From a checkpoint of a small transformer trained on Wikipedia: embeddings untied during training, 5046 steps.
Each number is 128 + 24 x the weight over its row's rms, rounded and kept within 0 to 255. Layers, rows and columns count from 0. The size above them is the row's rms in percent of the matrix's.

# layer 13 MLP up, 896x256, rms 0.0617, rows 331-344, columns 0-255
size [ 99  97 100 107  98 108 103 106  93  75  98  94  97 104]
[[120 123 109 107 127 183 100 134 125 144 158 122 145 107 128 140  81 119 142 101 138 129  86 136 125 186 138 132 147  90 116  83 108  92 137 132 144 156 108 132 130 146 126 138 133 140  97 132 150 124 107 140 114 158 131 121 147 177 164  91 130 124 130 135  96  91 144 123 177 134 133 180 157  88 120 140 186 161 108 139 145  97 111  83 156  88 152 117 166 128 114  99 125 116 116 130 120 161 120  99 126 113 136 139 147 165  94 105 127 183  78 117 104 118 153 163 169 163 122 119 120 128 193 165 116 184 125 149 163 115 139  98 143 116 121 155 139 128 142 142 110 111 141 145  73 115 145 107 164 139 101 121 112 129 112 150  99  99 112 104 160 144 132 145 128 106 110 160  85 126 115 115 145 132 138 102 161 100 123 101 137 113 145 172 128 112 138 145  98 114 113 125 141  70 153 137 139 112 155 114 137 175  91  87 122 167 128 127 132 108 114 109 125 131  98 106 169 129 145  93  95  96 108 138 114 116  73 112 164 115 103 143 148 151 114  93 135 128 150 106 126 128 140 117 124 100 125 148  98 113 132 103 152 128 164 139]
 [156 110 130 116 154 100 132 103 119 101 124 137 124  93 141  79 102 125 148 115 104 100  95 130 107 115 105 102 158 126 134 131 109 157  99 122 107 115 112 112 121 137 183 161 119  94 136 162 125 114 134 122 137 141 128 151 144 124 137 134 183 118 130 129 128 123 166  82 165  89 123 173 152 169 151 159 157 131 155 161 116 104 137 148 153 124 117 153 145 165 151 155 123 140 167 146  86  96 127 148  79 112 139 121 151 139 142 114 135 140 135 142 150 146 161 141  82 161  98 151 150 134 149 145 138 138 145  77 150 140 154 151 147 104 101 138 104 123 138 147 162 130 134 158 118  94 111 128  67 105 104 152 155 128 129 114 122 125 127 140 119 133  76  96 128  92 164 143  80 178 134 159 137 172 181 104 150 117  90 122 124 165 147 134 124 156 104 125 140 139 101 115  94 137 119 181 153 158 146  94 101 142 137 168 113 131 109  89  79 107 152 157 124 133 104 116 156 120 131 131 140 105  94 125 131 116 116 153 155 146 110 133 191 107 108 117 124 151 121  97 101 140 123 125 155 152  81  68 141 139 134 123  90 138 129 129]
 [126 115 106 153 163 133  97 164 122 147 185 148 138  51 122 152 149 142 177 119 114 105  89 113 116 119 140 138 167 131 133  80 101 103 101 156 118 150 131  90 132 192 147 161 112 119 128 124 115 123 127 182 122 126 109 139 137 142 141 117 141 174 147 156 136 131 153 152 133 117 139 130 166 135 164 139 101 151 103 115 121 178 105 134 101  92 130  96 160 119 159 141 147 129 115  92 113 127 156 111 136 137 116 104 108 175 141 114 137 143 109 121  97 154 162 149 174 125 114  88 144 144  85 109 119 117 140 116 157 148 140 109 151 121 165 189 103 143 140 147 119 129 123 136 134  71 104  79 121 103  93  94 134 127 114 101 123 101 129 184 162 118 100 135 114 108 155 127 123 150 123 143 161 162  98 157 123 125 103  96 131 156 124 185 144 118 161 147  86 118  85 110 155 157 136 147 100 140 124 131 104 146 125 105 138 137 114 130 114 126 144 116  75 133 111 135 107 167 135 144 152 157 130 158 154 122  83 125 141 150 100 138 151 115 139 137 135 116 113 118 130 117  85 135 130 122 150 117 122 118 128 113 165 172 166 154]
 [179 135 130 140 141 127 130 135 141 131 144 108 131 153 149 135 130 167 102 120 119 135 113 118 101 144 106 112 114 116 150 120 119 117 111 113 103 149 139 136 158  91 168 132 145 141 106 146 161 162 115 105 149 139 104 113 124 143 126 120 143 153 176 130 103 149 144  94 183 114 155 143 114 121 103 112 123 108 109 110 148 122 186 144 141 164 133 114 143 131  87 164 133 114 109 121 104 119 100 117 123  93 129 142 106 124 122 138  88 137  99 142 106 121 178  79  97 141 103 153 112 128 125 141 112 158 142  81 153 145 143 133 146 151 124 150 106 122 121 137 103 151 121 146  95 168 176 132 124 170 131 172 108 153 151 156 115 196 154 125 154 143 143 133 120 152 104 116  98 113 137 141 157 152 114 146 135  98  89 116 137 125  88 113 155 129 114 117 163 184  94 124 158 143 164 117 137 160 154  90 117 150 106  58 176 119 147 120 149 137 128 127 121 164 115 154 166 136 169 135 119 139 115 128 142 123 103 174  89 127  94 116 156 133  96 136 118 148 159 110  90 141 108  79 123 127 153 169 174 192 115  94 133 116  76 118]
 [146  77 153 106 144 126 102 146 118 120 159 100 148 134 157  74  95 110 135 119 130 113 117  74 139 111 128 153 131 150 118 126 148 137 102 117 130 110 120 125 147 108 115 156 151 103 106 151 121 150 122 132 149 113 163 133 124 149 115 106  91  75 163  86 148 189 162 122 167  96 107 111 158 105 132 127 161 118 131 135 169 135 153 106 163 150 141 116 124 156 119 175 126 125  93 130 111 127 160 137  87 166 137 163  69 141 126 117 107 120 124  94 156 119 130 139 138 130 127 131 144 126 168 117 153 120 115 108 115 148 127 121 124  95  84 137 122 120 133 120 117 120 134 146 103 116 123 145 103 130 113 159 157 138 105 127 180 175 141 129 137  86 108 119 100 166 138 143 106 160 154 154 113 165 139 118 100 108 136 140 125 151 155 134  84 120  94 124 181 122 119 115 148 114 159  84 122 156 115 143 127 103  94 149 144 159 139 113 156 113 175  90 138 127  85 136 166 106 101 121 130 113 130 120 122 112 145 138 105 124 128 146 161 126  50 151 125 134 145 122 155 106 125  65 138 116 144 116 195 158 109 144 115 155 116 191]
 [130 115 115 133  96 149 107 126 167 113 153 102 129 137 146 121  91 164 116  94 153 150 115 175 115  95 155 108 189 106 123  95 133 171  75 113 130 144 136 135 144 141 155 160 140 164 113 148 168 159 131 130 126 106 116 133 103 153 108 118 147  95 108 110 135 155 131 111 114 132  97 109 138 107  91 110  98 125 103 112 189 127 135  94 171 121 181 142 130 114 132 138 140 106 126 155 135 104 131 107 123 118 115 119 132 125 119 137 129 145  92 147 114 105 146 150 146 142 107 128 114 153 147 146  59 125 148 136 105 142 146 141 120 110 130 150 134 136  83 154 115 117 130 127  85 134 111 115 124 126 139 103 133 173  63 142 146 137 108 132 100 166  87 162 161 138 132 132 122 106 116 120 155 175 124 151 135 145 145 128 127 117 140 145 140 121 112 111 138 128  84 141 153 164 111 143  86 131 136 135 109 150 102  71 128 123 164 117 109 153 125 127 144  92 129 153 166 103 115 141  82 147  91 164 131  97  72 159 109  98 107 142 112 140  81 118  86 121 134 159 153 101 134 125 204  96 133  82 129 127 124 127 165  87 138 166]
 [135 153 150 123 129 122 154 136 140 126 138 111 132 120 127 133 118 114 133 146 129  93 143 102 136 118 135  87 144 119  92 127 142 134 150 111 124 137 111 168 186 158 124 137 117 138 102  93 172 101 100 156  89 169 141  88 124 147 164 123 139 124 114 156 135 112 153 150 109 157  98 122 146 145 116 118 124 166 117 114 122 107  78 144 158 107  87 136 121 159  93 112 132 120 143 121 134 149 132 132 137 127 124 115 152 163 112 143  80  91 150 143 123 147 140 137 155 129 110  89 159 148 114 129 111 143 129 139 185  88 124 129  98 110 173 147 144 145 144 192 105 165 128 100 135 118 117 105 133 152 127 120 139 149 143 158 132 142 148 176 177 120 142 139 120 121  55 144 142 180 114  91 124 147 137  89  92 131 146 100 107 134 132 136 143 120 156 129 110 155 119 111 121 144 119 131 108 103 117 131 165 172 127 152 163 172 103 128 120 148 141  95 113 115  54 120 111 112 152 122 103  96 163 112 100 103 106 146 111 135  86 128 129 113 170 187 124 122 133 151 151 116  88 113 102  96 108 120 126 187 112 172 176 114 102 156]
 [ 98 155 127 169 128 164 109 111 130 116 128 151 136 174 123  79  96 137 108 108 127 119  73 106  84 100 169 115 166 139 108 144 143 140 137 134  93 117 115 155 146 138 128 120 137 100 148 134 152 132 104 135 107 143 166  87 112 135 105 174 134 107 106 143 130 142 152  77 113 134 120 157 130 134 134  88 120 103 140 156 127 107 192 139 130 100 157 127 167 149 102 127  97 108 132 147 141 135 106 151 122  95  92 113 154 111 134  93 104 124 153 124 120 141 141 140 104 132  75 106 154 141 150 113 138 119 167 142 142 134 117 122 110 141 126  96 125 134 132 141 114 132 118 114 100 116  99 147 121 118 120 163 110 144 131 119  85 125 170 143 132 162 112 160 155 115 106 111 119 164 135 139 126 130 145  95 132 106 145 124 113 121 126  79 114  99 132  80 124 131 100 219 148 127 129 139 134  81 144 101 102 114  99 124 157 129  72 111 109 173 128 105 110 110 143  88 144 125 150 142 101  69 122  63 130 167 119 134 121 110 163 121 117 138 105 131 115  78  74 123 128  73 137 135 158 124 107 109 140 113 122 122 148 130 159 181]
 [106 120 117 140 121 114 106 143 148 149 183 164 153 153 128 142 167 138 164 110  88  98 109 162 116 156 157 128 154 148 104 114 125 135 128 110 139  82 175 108 119 154 138 150 114 124 157 158 103 148 121 124 122 142 140 104 123 145 140  73 115  88 138 150 149 137 140  85 158 143 141 127 135 137 130 119 105 151 104 116 120  97 161 105 143 151 128 136 142 148  94 136 142 138 107 117 156 117 111  82 109 108 158 168 138 145 140  95  95 116 155 106  92 139 130 141 117 168 135 129 134 153 120 167 135 129 120 105 101 171 121 131 122 114 118  69 153 143 129 165 113 145 157 164 129 108 134 137 131 113 109 157 109 170 100  78 146 100 168 160 131 129 152 130 124 106 118 122  60 180 137 137 171 153 132 117 138 118 152 110 140 150  95 181 118 178 165 147  83 150 127 148 135 110 153 119 141 173 164 109 129 150 169  89 150 123  89 109 129 119 146 144  65 120 140 109 136  94 124 112 158  68 140 145 152  97 134  92 131 148 139 121 130 128 107 155 125 115 182 114 119 124 118 122 160 152 144 170 137 139 110 140 144 147 153 143]
 [150 143 129 120 131 107  96 104 139  84 113 112 131  96 140 150 158 181 131 122 127 124 142  97 137 125 109 133 111 133 155 162 127 142 122 164 113 111 105 145 134 150 138 114 142 124 135 143  77 109 153 125 152 124 130 157 119 117 136 132  93  99 127 161 114  93 149  95 166 140 137  86 136  92 119 157 122 129 102 119 113  84 132 125 125  86  88 129 158 151 162 163 105 124 142 156 124 103  65 135 122 161 156 142 122 127 186 101  98 177 100 126 126  97 110 111  97 157 136 110 151 126 147 146 123 166 142 133 158 122 103 122 128  79 122 135 116 133 183 106 134 151 104 119 147 134  76 106 166 123 111 112 138  96 102 146 111 116 117 146 135 167 101 155 118 156 141 159 133 160 146  89 145 111 143 120 155 113 141 141 113 133 114 146 139 172 118 120 132 121 163 134  64 103 140 139  93 163 147 130 150 127 115 144 112 133 109 129  93 144 149 105  97 169 173 152  96  87  96 189  94 117  86 119  91 128 120 130  89 137 144 154 101  98 115 147 125 118 133  98 191 125 151 109 169 106 125  81 130 114  88 133 115 133 134 118]
 [121 109 115 126 138 145 121 135  98 151 131  83 131 118 145 142  93 117 136 103 157 120  86 142 171 158 126 112  98 111 133 115 146 134 132 132  97 103 157 143 147 145 160 168 139 123  89  99 144 108 140 142 130 169 150 131 156  88 159  99 114 155 131 143  91 107 133 160 142 131 131 133 134 103 132 124 111 134 131  94 130 157 127  96 149  82 148 146 140 104 185 105 113 166 139  69  84 128 169 152  90  99 142 118 129 123 147 143 191 104 119 144 139  98 119 122 145 138 181 181 126 152  75 127 146  99  80 141  93 161  97 123  91 153 170 142 149 123 132 116 106 170 157 123 115 105 103 132 114  80 129 142 127 124 136 118 110 145 128 155 169 126  68 156 148 136 148 119 132 101 152 115 104 109  90 192 125 165 151 154 134 123 109 109 151 105 120 150 107 102 119 117 122 144 122 100 132 154 148  86 131 128 170 110 124 145 128 171 111  89 140 110 136 120 137  73 145 158 139 150 147 132 120 122 112 154 151 155  93 136 141 136 130 112 160 108 131 174 121 133 116 135  93 143 163 138 153 157 152 119 113 123 131 147 107 166]
 [106 135 100 111 153 109 116 141 145 117 167 143 140 111 133 102  82 128 108 137  83 132  85 115 118 167 129 124  98 139 126 103 156 115 106 138 129 122 149 178 137 141 126 157 152  47 125 122 140 100 171 104 137 155 124 134 146 120 154 119 112 116 116 146 124 165 157 116 133 110 101 135 141 136  99 106 105 152  91  88 167 110 105 109 155 113  96 154 118 125 121 131 116 195 139  93 168 130 107 103 109 127  74 138 127 117 120 135 142 145 135  77 154 139 112 132 141 106 151 114 122 103 187 172  79 154 112 131 117  89 105 146 125 113 114 141 151 119  55 125 109 156 174 169 153 153 115 121 142 113  92 125 163 154 100 149 142 128 170 129 103  99 107 152 133 117  81 127 113 122 145 140 150 113 147 174 106 132 171 115 158 171 122 137 107  94 105 108 121 145 159 156 114 145 126  94 100 111 155  97 110 173  91 135 144 175 125  94  90 122 128 130 119 130 137 125 134 120 114 127 158 106 115  67 153 147 124 125 120 138 136 138 138 136 101 126 105  94 107 107 116 124 129 136 131 103 128 147 149 138 124 120 162 136  86 100]
 [105 115 109 191 127 163 129 155  83 140 133 130 181 126 162 116 107 106 117 119  68 136 156 145 100 159 157  94 135 125  80 141 101 111 120 106 141 139 170 137 110 131 180 144 113 152 128 152 132 133 177 148 115  83 148 114 153 104 133 119 161 149 140 101 131 113 148 110 139 143 147  95 138 130 156 103 132 122 172 128 167 115 131 106 135 134 107 120 147 105 117  94  95  90 186 125 145 105 113 134 120 106  80 148  89 144 108 121 144 119 126 149 160 106 159  79 116 149 135 141 121 161 154 157 119 157  75 136 109 140 111 127 136  90 117 124 113  71 140 151  96 157 104 145 105 121 106 113 123 131 106 149 146 123  92 101 102  88 121 127 133 159  96 131 147 130  72 100 140 129  97 180 130 118 127 135 104 126 162 111 136 179 116 140 113 115 114 122 120 136 107 128 115 140 148 154 136 179 138 121 124 136 121 139 124 152 110 109 107 116 143 112 101 138 153 128 139  75 137 140 170  99 147 142 137 117 157 122 120 119 138 125 145  98 138 176 163 126 114 107 158 108 149 122 117  53 172 142 127 145 144 152 144 140  79 135]
 [126 148 153 144 117 157 122 170 170 112 186 122 128  82 116 113 133 119 149 103 100  98 145 145 121 112 163 116 151 113 111 113 133 149 152 130 119 117 132 125 110 128  96 115 150 136 100 124 115 118 135 117 130 160 171 116 147 114 169 104 122 105 123  90 163 138 150 110 141 114 147 157 174  79  95 160 109 169 128 143 154 113 141 102 142 127  87 128 150 161 168 121 142 152 122 150  95 111 152 108 131  83  88 123 101 155  96  70 123 144 134 112 142 122 110 152 107  89 127 156 142 166 159 168 131 142 141 124 140 167 107 137 105 143 180 118 115 160  98 153 116 120 118 144 126  70 156 128 135 100 118 119 153 150  75 104 180 153  98 154 134 121 138 130 122  94  94 169 116  92 126 137 129 129  99  99 137 113 133 155 198 154 152 111 163 135 153 141 101 174 104 104  89 134 123 154 139  89 101 135 117 172 144 124 129 157 113 143 129 147 157 112 117 101 125  96 132 105 155 143 152 111 140 109 139 132 130 146 187 134 129 113 137 129 130 166 135  87 132 162 131 141  84 148 160 117 150 119  82 119 125 146 104 118 130 139]]
# layer 13 MLP down (transposed), 896x256, rms 0.0426, rows 331-343, columns 0-255
size [ 92 100  98 107  98 101 101 105  92  77 104  90  96]
[[167 145 157  95 122 133 156 114 179 124 120 140 204 161 112 191 166 132  94 137 136 157 108 144  96 123 164 149 163 132 143 140 140 129 151 108 199 100 161 106 153 126 166 151 175 138 156 189 145 114 155 137 163 136 121 108 134 120 152 143 144 121  95 140 167 110 127 116 143  94 123 134 107 103 115 150 133 167 112 158 128  99 158 129  96 143 134 146 143 122 130 154  80 118 101  94 134 105 148 137  93 141  88 123 113 140  88 149 113 127 127 106 140 194 134 125 170 154 181 145 139  99 104 128 107 139 124 151 128 108 177 116 117 129 126  98  84 134 157 166 108  91 125 134 170 168 128 136 146 146  84 136 139 115 133  95 148 131 168 111 135 141 158 113 131 156 116 129 156 154 116 100 133  96 112 113 109 157 129 106 128 124 125 126 112 135 133 116 132 149 142 130 138 133 118 153 140 104 147  77 133 146 111  97 114 111 184 130 117 126 131 112 151 137 151 179 141  90 126 106 156 110 139 156 143 132 124 129 140 146 126 164 108 157 112 118 125 113 110 115  97 114 106 124 100 153 169 180 122 153 100 138 124 117 114 134]
 [124  84 148 145 141 157 135 125 154  84 113 134  97 112 162 129 135  97 126 110  88 154 106 155 125 170 129 113 158 127 119 147  96 110 146 122 104 150 143  99 120 113 123 134  67 149 129 110 103 112  97 133  97 139 104 163 175 110 127  98 115 168 163 151 126 129 112 131 114 125 131 141 153 164 129 142 150 145 130 166 136 157  95 130 146 122  66 132 149  95  96 150 124 122 134  95 162  92 110 151 151 118 107 172 128 158 125 128 106 154 107 111  96 131 139 128 107 156 117 127 139 162 148 140 110 120 112 139 125  87 149 142 149 139 119 136 111  90 133 120 135 152 162  79 142 130 154  99 109  99  92 176 108  92 150 114 122 133  93  74 119 147 163  99 160 129 104 100 125 132 115  81 135 143 155 158 148 134 160 152 160 142 144 128 160  91  82 103  98 101 122 134  68 155 129 153 127 102 142  96 102 164 161 107 134 130 111 122 115 127 153 147 115 115 136  86 163 107  89 174  99 144  97 134 146 131 143 106 122 105 132  78 157 154 134 113 119 158 140  97 156 154  99 101  98 141 152 108 102 138  84 109 107 138 109 110]
 [152 102 119 112 113 128 141  76 154 103 106 119  85 174 137  98 126 148 122 106 124 153 131 167  80  81 123 108  92 137 126 125 106 145 123 140 204 163 142 155 134 123 126 117 155 106 115 175 137 116 112 108 201 147 126 117  96 121  95 127 142 143 143 168 154 116 124 127 114  85 118 121  98 108 143  85 152 123 118 172 147 120 135 140 150 146 172  82 147 107 113 123  73 121 135 105 147 128 128 106 104 132 143  90 141 118 125 124  97 151 143 150 114 109  98 117 106 141 157 128  94  87 163 126  92 160 109 113  94 133 128 141  94 172 165 115 105 116 108 161  97 157 100 140 177 152 142 162  99 138  97 142 160  99 105  88 171 147  82 118 102 129 129 128 123 133 117 122 125 106 170  93 133 115 149 109 131 135 134 101 108 145 126 120 126 118 131 117 158 138 184 132 106 152 126 102 157 133 110 114 137 123 108 124 174 139 135 105 125 136 134 142 143 123 119 113 173 100 118  84 129 148  74 157  97 137 144 110 114 179 156 145 132 121 119 143 138  92 175 126 115 160 133 141 121 132 132 135 119 149 140 131 158 129  86 142]
 [153 136 116 160 106 136 127 159 112 168 130 175  95 156 109 132 136 141 139 155 137 145 147  99  96 155 137 168 169  76  84 130 109 140  88 123 134 159 131 105 133 135  91 140 110 108 175 109 133 132 102 189 150 132 121 131 119 155 105 111 142 121 128 130  92  97 127  84 163 108 136 109 145 110 153  97  94 160 169  78 129 107 110 119 144 184 106 133 122 127 135 131 160 131 117 145  81 114 137 133 115 113 131  76 109 156 136  98 116 107 120 114 109 118 133 115 116 131 112 112 102 145 141 135 127 175  92 137 117 136 109 120 135 142 125  87 132 127 166 158 144  89 101 142 123 141 139 126 150 150 139 145 143 145 134 160 115 125 160 135  99 188 197 124 127 148 148 116 127 133 112  90 125 124 109  98 153 152 138 136 126 111 110 129 130 124 160 149 125 170 144  87 134 113 159 192 169  75 132 112 133 128 163 148 142 123 139 191 110 125 139 146 107  99 132 137 132 100 195 114 115 118 113 125 145 139 119 118 157 126 122 130 132 140 109 117 150  60 121 122 154 139 159  90  99 105 134 151 110 127  64 140 116 109 124 146]
 [158 118 122 106 132  42 176 160 132 140  96 116 157 127 125 138 108 110 154 145  92 107  88 128 140 124 127 146 147 133 130 117 125 112 125 140 179 134 139 170 112  91 115 129  95 168 135 158 101 130  96 113 160 133 124 128 135 136 163 125 146 131 182 124 113 151  89 154 121 128 126  94 122 163 130 121  75 122  87 125 103 165 102 116 112 142  97 154 115 145 120  96 163 131  93 135  92 116 133 127 124  97 107 109 104 131 164  95  92 153 135 137 131  96 101  99 134 149 116 145 153  92 126  90 144 130 104 135 106 150 114 108 164 117 145 102 138 135 101 149 132 155 143 135 123 107 127 113 121  75 119 167 148 112 167  98  93  98 124 133 125 165  92 167 131 164 118 107 120 153 130 140 118  86 135 142 109 144 108 126 139 116  69 145 116 127 154 160 134 143 167 162 130 155 114 168 108 131 136 167 134 163 153  84 118 142 155 164  91 149 136 131 131 136 104 131 110 134 134 137 145 148 152  81 119 112 119 144 118  99 141 152 136  61 100 112 105 145 116 104 100 123 113 131  79 153 138 107  53 120 160 119 133 122 133 139]
 [154 104  93 173 143 181 146 163 123 131 158 119 107 164 142 137 137  96 145 157 123 147 165 120 128 126 123 170 161 116 104 117 133 104 159  95 188 108 171 122 155 123 103 122 167  80 193 136 102 127  84 116 163 157  73 115 139 138 141 133 121 139 166 165 112 107 143  98 133 137 128 134 105 133 129 133 113 109 122 132 115 112  60 131 161 114 128  90 124 120 131 118 144 125 136 179 107 124 146  83 167 122 114 151 137 104 112 142 115 104 144 119 167 102 121 142 129 161 105 120 118 117 126 125  75 159 133 131 118 141 116  84 139 130 113 126 106 144  87 112 109 135  85  71 118 160 109 191  87 143 131 122 152 117 115  90 159 156  72 126  77 125 111 125 151 103  78 132 154 130  99 157 141 141 117 162 109 133  89 112  97 107 132 131 114 111 109 111 146 136 132 172 120 156 170 104 137 119 131 120 122 141 120 120 131  91 135  99 150 152 136 160 170  97 116 131 131 151  91 144 120 103 117 125 127 134 106 133  79 132 109 119 129 167 102 125 137 130 112 161 138 132 108 102 134 138 127 135 105 125 131 160 165 142 147 128]
 [140 168 142 139 127 111  98 137 124  97 118 103 144 108 127 147 124 124 124 134 151 157 125 132  97 112 143 142 103 162 118 129 103 141 127 106 214 158 137 137 117 109  99 123 129  88  99 131 155 154  87  82  97 147 138 129 124 103 120 144 114 116 168 154 140  81 150 140 129 108 121 145  98 116  94  95 185 143 123 140 151 119 173 192 132 175 114  75 132 123 127  81  95 133 123 131  79 114 167 161 149 126 128 149 187 128 111 139 130 135 122 110 154 130 120 117 141 168 121 142 119 105 143  94 150 163 126 119 139 119  97 140 148 131 151 158 131 102 132 105 109 147 142 156 137 130 127 112 112 104 137 123 102 152 125 158 139 119  97 137 150 110 124 164 111 134 151 142 117  92 133  94 112  92  97 128 147 120 145 126 159 166 161 148 158 131 127  69 115 113  84 127 144 100 132 135 120 185  45 125 156 137  59 129 175  95 110 150 117 163 115 136 158  89 171 123  96 122 158 143 133 126 121 127 111 135 121 146 103 125 124 156 156 111 155 121 124  88 141 165 125 119 139 104 140 137 120 132 140 137 116 132 166 125 122 130]
 [ 94 155 138 135 136 120 113 122 124 196 152 169  95 146 125 116 120 160 129  90  98 145  92 114 159 128 144 135 133 131 138 121 107 101 154 122  82 129 133 154 103 113 118 131 106 146 134 105 125 120 173 115 118 120 112 139 158 109  77 113 123 146 118 130  84 128 162 128 107 108 134 101 151 123 116 104 104 158 122 139 116 115 155 164 157 120 162 166 146 133 138  81 114  89 150 156 102 139 118 113 132 124 110 190 131 165 136 162 136 178 147 137 146 134 149 113 143 133 130 152 166 149  97 171 125 122 121 137 100 168 114 130 118 159 120 102 139 158 130 172 143 142 139 139 161 114 121 127 110 145 120 119 146  96 106 147 130 150 136 141 114 133 121 146 116 120 170 127 131 155 126 111 122  85 131 160 153 116 162 101 116 145 119 138 137 149 171 114 110 125 152 110  64 105 136 113 174 151 147 137 164 101 114 110 124 146 133 117 157 177  92 119 141 154 150 151 204 119 151 153 108 128  86 137 106 121  80 121 122 124 131  80 153 117 116 122  98  91 123 121 156 126 112  70  78 133 181 172 118 106 183 123 152 141 155 144]
 [180 148 154 113 139  87 158  88 139 141 164 175 154 169 114 175 145  94 111 124 139 131 126 131 140 151 158 154 131 166 148 119 105 152 127 124 198 122 137 150 108  98 123 159 143 148 167  98  94 169 112 154  74 139 144 183 145 120 141 117 117 158 121  97 102 148 118 126  90 130 118 141 116 167 126 112 130 108 100 127 156 146 102 125  71 171 125 121 132 126  86 100 115 134  98  94 149 112 109 104 107 126 127 100  77 148 151 163 133 128 121 130 120 143 137 162 127 116 137 110 121 136 165 123 126 145  78 126 165 123 118  97 166 124 140 144 151 104 124 127 138 131 145  94 159  89 111 106 147 146 121  91 125  99 134 113 145 142 112 112 126 110 168 161 119  90 138  79 117 141 112 131 100 125 167 154 147 107 112 123 115 155 121  89 123 163 173 159 103  98 151 149 132 113 136 103 137 115 111 154 169 141 155 115 147 163 126  66 135 181 121 117 105 161 127 125 134 120 130 137 153 141 166 131 173 149 139 123 112 137 175 152 133 155 130 128 114 165 114 101 118 134 118 134  78 109 110 157 131  99 126 142 111 130 114 141]
 [148 108 139  92 157 127 154 133 113 133 121 182 168 135 115  87  84  96 138 108 104 125 143  96 113 167 125 149 168 105  96 123 112 118 113  96 149 121 148  90  97 123 112 145 126 130 126 107 175 134  79 139 104 107 130 111 133 128 122 126 156 162 150 106 138 170  94 163  94 141 125 162 132 177 120 102 110 132 162 121 124 155 118 110 154 144 195 104 119 100 116  78 144 136 160 139 132 132 157 127 123  84 102 148 149 141 114 178 144 125 130 110 126 161 132 114 148 112 154 160 117  96 122  98 130 134 115 133  99 123 138 120 126 167 102  94 171 137 101 135 132 121 114 156 101 105 160 146 116 104 127 171 149 145  95  99 126 132 160 104 143 106 131 120 111  92 104 119 131 106 104 121  95 130 120 117 107 138 128 134 143 130 132  99 118 127 132 112 138 128  50 103 155 149 119 155 153 101 105 110  75 135 139  76 154 107 122 127 145 150 110 127 134 102  84  97 156 151 119  71 172 148 137 113 158 148 139 128 174  86 102  99 172 180 151 105 126 174 114 150  98 135 129 132 112 127 114 134 157 129 151 146 158 123 138 129]
 [130 112 105 136 121 156 123  94 112 122 136 125 120 114 156 136  98 135  84 123 147 149  97 102 166 146 148 118 164 119 158 140 129 174 127 129  70 172 140 119 121 113 132 121 121 129  79 111 152 131 110 102 141 141 106 150  94 123 143  91 154 169 120 169 114 111 140 135 158 119 145 141 124 134 119 110  89 109 121 131 135 106 128 134 134 153 122 133 106 137 135 137  84 122 139 107 112 126 175 156 140 119 123 167 103 176 122 110 169  95 131 127  86  85 133 134 135  99 129 131 149 122 117  96  73 141 115 119 139 135 146 117 120 132 124 154 140 127 145 128 150 133 119 150  70 127  97 141 120 104 153 151  72 120 118 111 124 180 181 113 132 126 108 145 102 157 160 122 121 114 109 127 142  88 110 103 131 132  99 107  88 104 169 116 128 123  99 102 114 179 111 157  91  94  89 173 106 111 119 170 152 183 140 154 110 130 154 107 115 129 135  92 108 134 125 123 140 108 123  93 122 135 198 135 125 163  92 163  90 147 112 102 145 131 179 100 115 125  85  80  99 147  89 159 110  98 149 110 129 149  83 125 119 149 122 105]
 [169 179 120 144 116  98 136 101 154 131 136 112 129 152  96 122  73 134 111 181 142 150  97 150 150  71 111 149 135  55 102 139 168 157  98 102 167 155 112 131  96 100 114 123 116 119 114 105 122 117 150 139  97 170 150 114 115 121  93 131 156  97 131  78  86  99 115 124 130 106  78 147  98 132 117 139 126 117 118 153 120 111 129 114 123  98  96 112 106 106 148 135 147 144 136 158 100 118 141 123 118  89 164 104 109 148 139 104 100 151 120  93 129 124 123 144 135 107 109 152 103 111 134 124 106 142 141 133 122 122 146 102 134 173 105 143 145 148 150 150 133 133 133 148 100  91 128 137 100  94 171 154 155 150 161 111 138 163 166 103 107 154  94 135  90 110 135 121 133 182 163  91 123 145 150  85 123 136 114 115 107 123  95 132 143  92 123 132  67 133 113 142 132 110 172  94 115 133 120 133 128  86 177  86 149 139 147 113 132  89 172 104 108 160 120 118 127 117 125  95 146 139 106 155 138 105  93 173 103 125 117 154 119 147 116 127 158 105 157 165 144 155 144  99 116 144 146  92 130 108 115 110 138 163 134 122]
 [147  99 137 116  78  99 145 123 106 134 141 152 143 136  79 164 129 114  93 140 140 179 164 152 111 131  89 146 160 103 138 151 154  63  99 110 182 132 134 104 123 114 128 161  84 151 100 115 136  79 112 142  95 120 133 147 175 164  79 128 121 129 143 107 115 124 130 145 139 151 141 138 129 119 181 116 105 142 144 128 175  82 141 149 108 138 107 106 122  84 145 115 102 141 146 111 115  77 122 104  97  99 137 141 131 132  79 122 120 120 136 165 136 137 145  91 115  80 132 158 143 132 119 119 142 122 113 162 174 162 107 129 162 140 105 116 104 181 125 119 111 153 124 127 123 134  86 160  96 107  65 116 145 144 159  90 142 156 111  90 131 124 119 117 109 142  97 173 135 177 142 108 119 125 111 141 156 127 140 136 116 111 125  95  72 149 144 137  89 119 140 138 104 125 155 122 100 147  98  87 169 110 126 136 109 146 100  91 163 141 115 139  87 121 157 131 130 113 164 143 165 140 126 103 129 117 140 134  99 138 122 130 131 151 114 146 120 157 133 124 107 116 158 152 157 148 130 148 128 140 116 128 155 132  80 137]]